Weights of a small transformer language model: rotary positions.
Each number is 500 + 25 x the weight over the matrix's rms, rounded and kept within 0 to 999. Layers, rows and columns count from 0. Numbers have three digits each.

# up: layer 5 MLP up, 512x128, rms 0.163, rows 234-244, columns 0-127
# down: layer 5 MLP down (transposed), 512x128, rms 0.082, rows 234-243, columns 0-127
up234:505453522513481493485519528476469515511510493511499463482489517482501469483554510509454491482525504503495497499485531512508504528526488501554498466481526569465517488504497528473499497503459502489532497465477486486458508524529512492502451473499496503478508457489528535520521489531515455515498482522516506491539498491484489527530514506535494457503503498460481543503464535517505515486474
down234:495528483471505503528521467496485515477509492468526495499495515532511480492503496503469489486499548465521495498498511492488481478497485507457507507487474491523522505507482489501522508514479551502460520530507511510507504503539500505496527497504484497486501521515492505500498464499480507486488542499510501453524509498514506490542511506477492525478482489524500515482490491499490510460526
up235:472490506521472519535505469456435496484495496503526528512532528453511452498535503530445485508492506504497530508477543494522520501533516494496521461464468504483488445477550466525500467482473497480479517548507452483502537464502547492479530514472463509531461512491546475558554491505499476514509518496478465551520535497556571527471527508501499487487469509482484513495468491510513450565459
down235:491497535545498468434510506512484521518536519502458470528492488474475524520458515507537454498475448486501470485498478523498485504498507478497545487503511499550485524507455540504484488484502517495517502520515520480473504513500484535542469461502524494489536485512504523532532521503440529538477530503497499539501468519505471505532506463468507497486473479534498515490489511509466466506485
up236:510497475494469480537487443458503477497476568466518570536499483460463484497495545499491528500508504544524527521450507565453510523513505516501533474524537496521528487459554475473493471476477519497488501500557504455483498492461522490489482509494462470513480465492474544500495483479545509503531522483471491539484538522518481514475527470468512477480506538479463506523432540459502456521563
down236:525478478474485507465467569478485505485541529510472482512491522499492504527484539482558486540494460562540485500392502523437463504480482575493532483497463542508486514463431495504568458504519576494504532508492474467473501475502517484518529486453493539521473520485470488485490565550517425502542481536536487497488521499503500495502467492530437479517516503476517523503541484529512472508500
up237:470503523510446474475496456481492522459512474473493496554491470497467524512493470506511502565503510493495510550517539483503484472501503501463492515462466538491492479511495518499518521488511492473460515491485541496501461494509501462528462542487524517496525523489511491469511484509466519545503504519475526486502546522491471522499473514546504530483496526522476504498490504523499507556439
down237:530503467539471501503512477480521530413489470468431536494493483527526522543510488529476495467518525457518499485522488505500484524446525501470508494436520453518508504549445526520474543465530478472514436550527489499484526501479524514473528549499527487483510491500535534494497478548471510487512498505513507502513436490555450502517508540511535500498489497511483498500494494468521525480465
up238:462526489508494470507492545488517504460490488458481455484500548483474519514490500560526511463541483459542520495487445513492525529544478474478477486480497512550517507496476531493524460511527517514508522477515483527532483508511500521484469503502499517455506514479519546498555468466519452517514486482498475498480501541502474496460547497523473519511511519519471535468513485481498523478539
down238:490516536515453464518522504516475508491531500565503523542531508492481491446441487514503490502487539490525491532448484460479472502495542467479540475510477518502514492447508500497546513522460449496502519509486553498508480529470573550489453448521509490467511491496540494539495523500493526540494467482555524556494488510499496427505471506484508500497502500465513491488522500454460517540482
up239:498474485507460508496505484519498510511510506523504475504487510513482506505485479507504451509505497493493515515527539514518532529500437489501458486508518503502555494540505483490532468468523517537500500497487516513495512521482487489449502489493498543525480479550524477517516468478476489539479514486485457496507468534494514514495507514512472472481529502518497524520515511491482458483480
down239:544505488502532442522489511480507498451502476436484488488500463540511499501536530509512487533534529496491518474535489495534497468486509480514495505479496487512507511504486540502511515513508517465471539507477523497484449483509548540531502500522510507482487493500497484494506492520491523475513442511494548521482517486473523469474487509484518548511477461462491463466488482540516518504497
up240:516513473463478468458486464547483521461512524518488474521515487511483508499498513477504532507490473513522521522544524518488532466452506497496482516482500517529504506499509538476467503511497522479469478468458514491504500475493472507496519492474480497487561500505496509515464531505558480523505508494489491466477493500524474512512530485544476523509490532474507479495544551501514489502474
down240:511517487494510513497487513499515477490475486528536520490469471478512474498483480486484503504449468511505489509492518486476518498521512500506499490573518493504517515502492476520535498490494501502506518488523473474480552485519478488499534474506520490500496468516488509517499500517502515478505478493501519474552528506494531489474510506500479505487520474512501523496481493488460524501539
up241:511462516493454536471517526521478499470478486500465475543494470502471487470550500467496473450478539504459508467481503540495506477507516451516497508518492464485470474452500523539535506506500513509490506519486488483496525508502543538521541522486491520529527522518490497494497466502532527504511473474494466500492457481483517545493541531532535531477483524495522521494487462532504488489497
down241:501501510505440487516493523534467561528454517473461491530532513496506511483495504498482525481481518495513455501486474474474499486444499476515467506510492535532518494499495477518531479508498500484499503492496482477508467510507493507499523485502461511528506514466491464512504544514558480498438485504479521542482515500512522474461488488486492488517514565512510501492547502498520536505490
up242:478503485490504493527495518460520535467498491513480469489541453491495482511479529505454527503481499525511441443550489447504508503457470525484516505468538474458532468526483520476510516499486518484513460526505482523468516484498483508514498490475507519490524499510511534538490491476518502499499516488502483532482506519532530526457523491543512489502517534505511506468523496520523517482491
down242:480488501526493531491488529533530484492524496514561479484493505498490497458528474523499497460479456472484471502473503547490510457504500494471485483522543496500477514529510509481463496483518495512509509490505467527486479521459528512503521496493522495491507523493465501492495530500493497492533510473459512535487531507516522514497489562494470536487514508500496511516443496493520452552539
up243:459531477475445521524516458532496477475491470514536470505555534538559498507489538507532476468478502531486477511494480515491524476438496508495487463470474523485513466486463502487495516481506513514507531498498500508482487472522434499515525498493522536471528496513470500503506539509525464514477497498508464528499505556445516489473504516506536521480542518522481509491515516519479486485515
down243:474486492484521515444460538495551483511520543474436487485522495481448482518495551486535463470522519494472505514496531450466537479510530490515504521511523529517495518496482474522520475497531483523530525508552498460465500515544475494499580478461471462505495515500475496543507465480472501531504525494466517470515504488536506502518499509528503482490489510485522496489480512479507530482491
up244:517517530457507498510504491502494447509488554532472490513530476494514519501508482510505545470505492543498478497516536526512460490449469498491521496476474484532497515462506505487505512494470498522512489492507509504488511474465504487513504500494505507518479548516457509459518479491483517515521497479485482497526464509489514514471510547512506513502546493459449511454453518548480516492519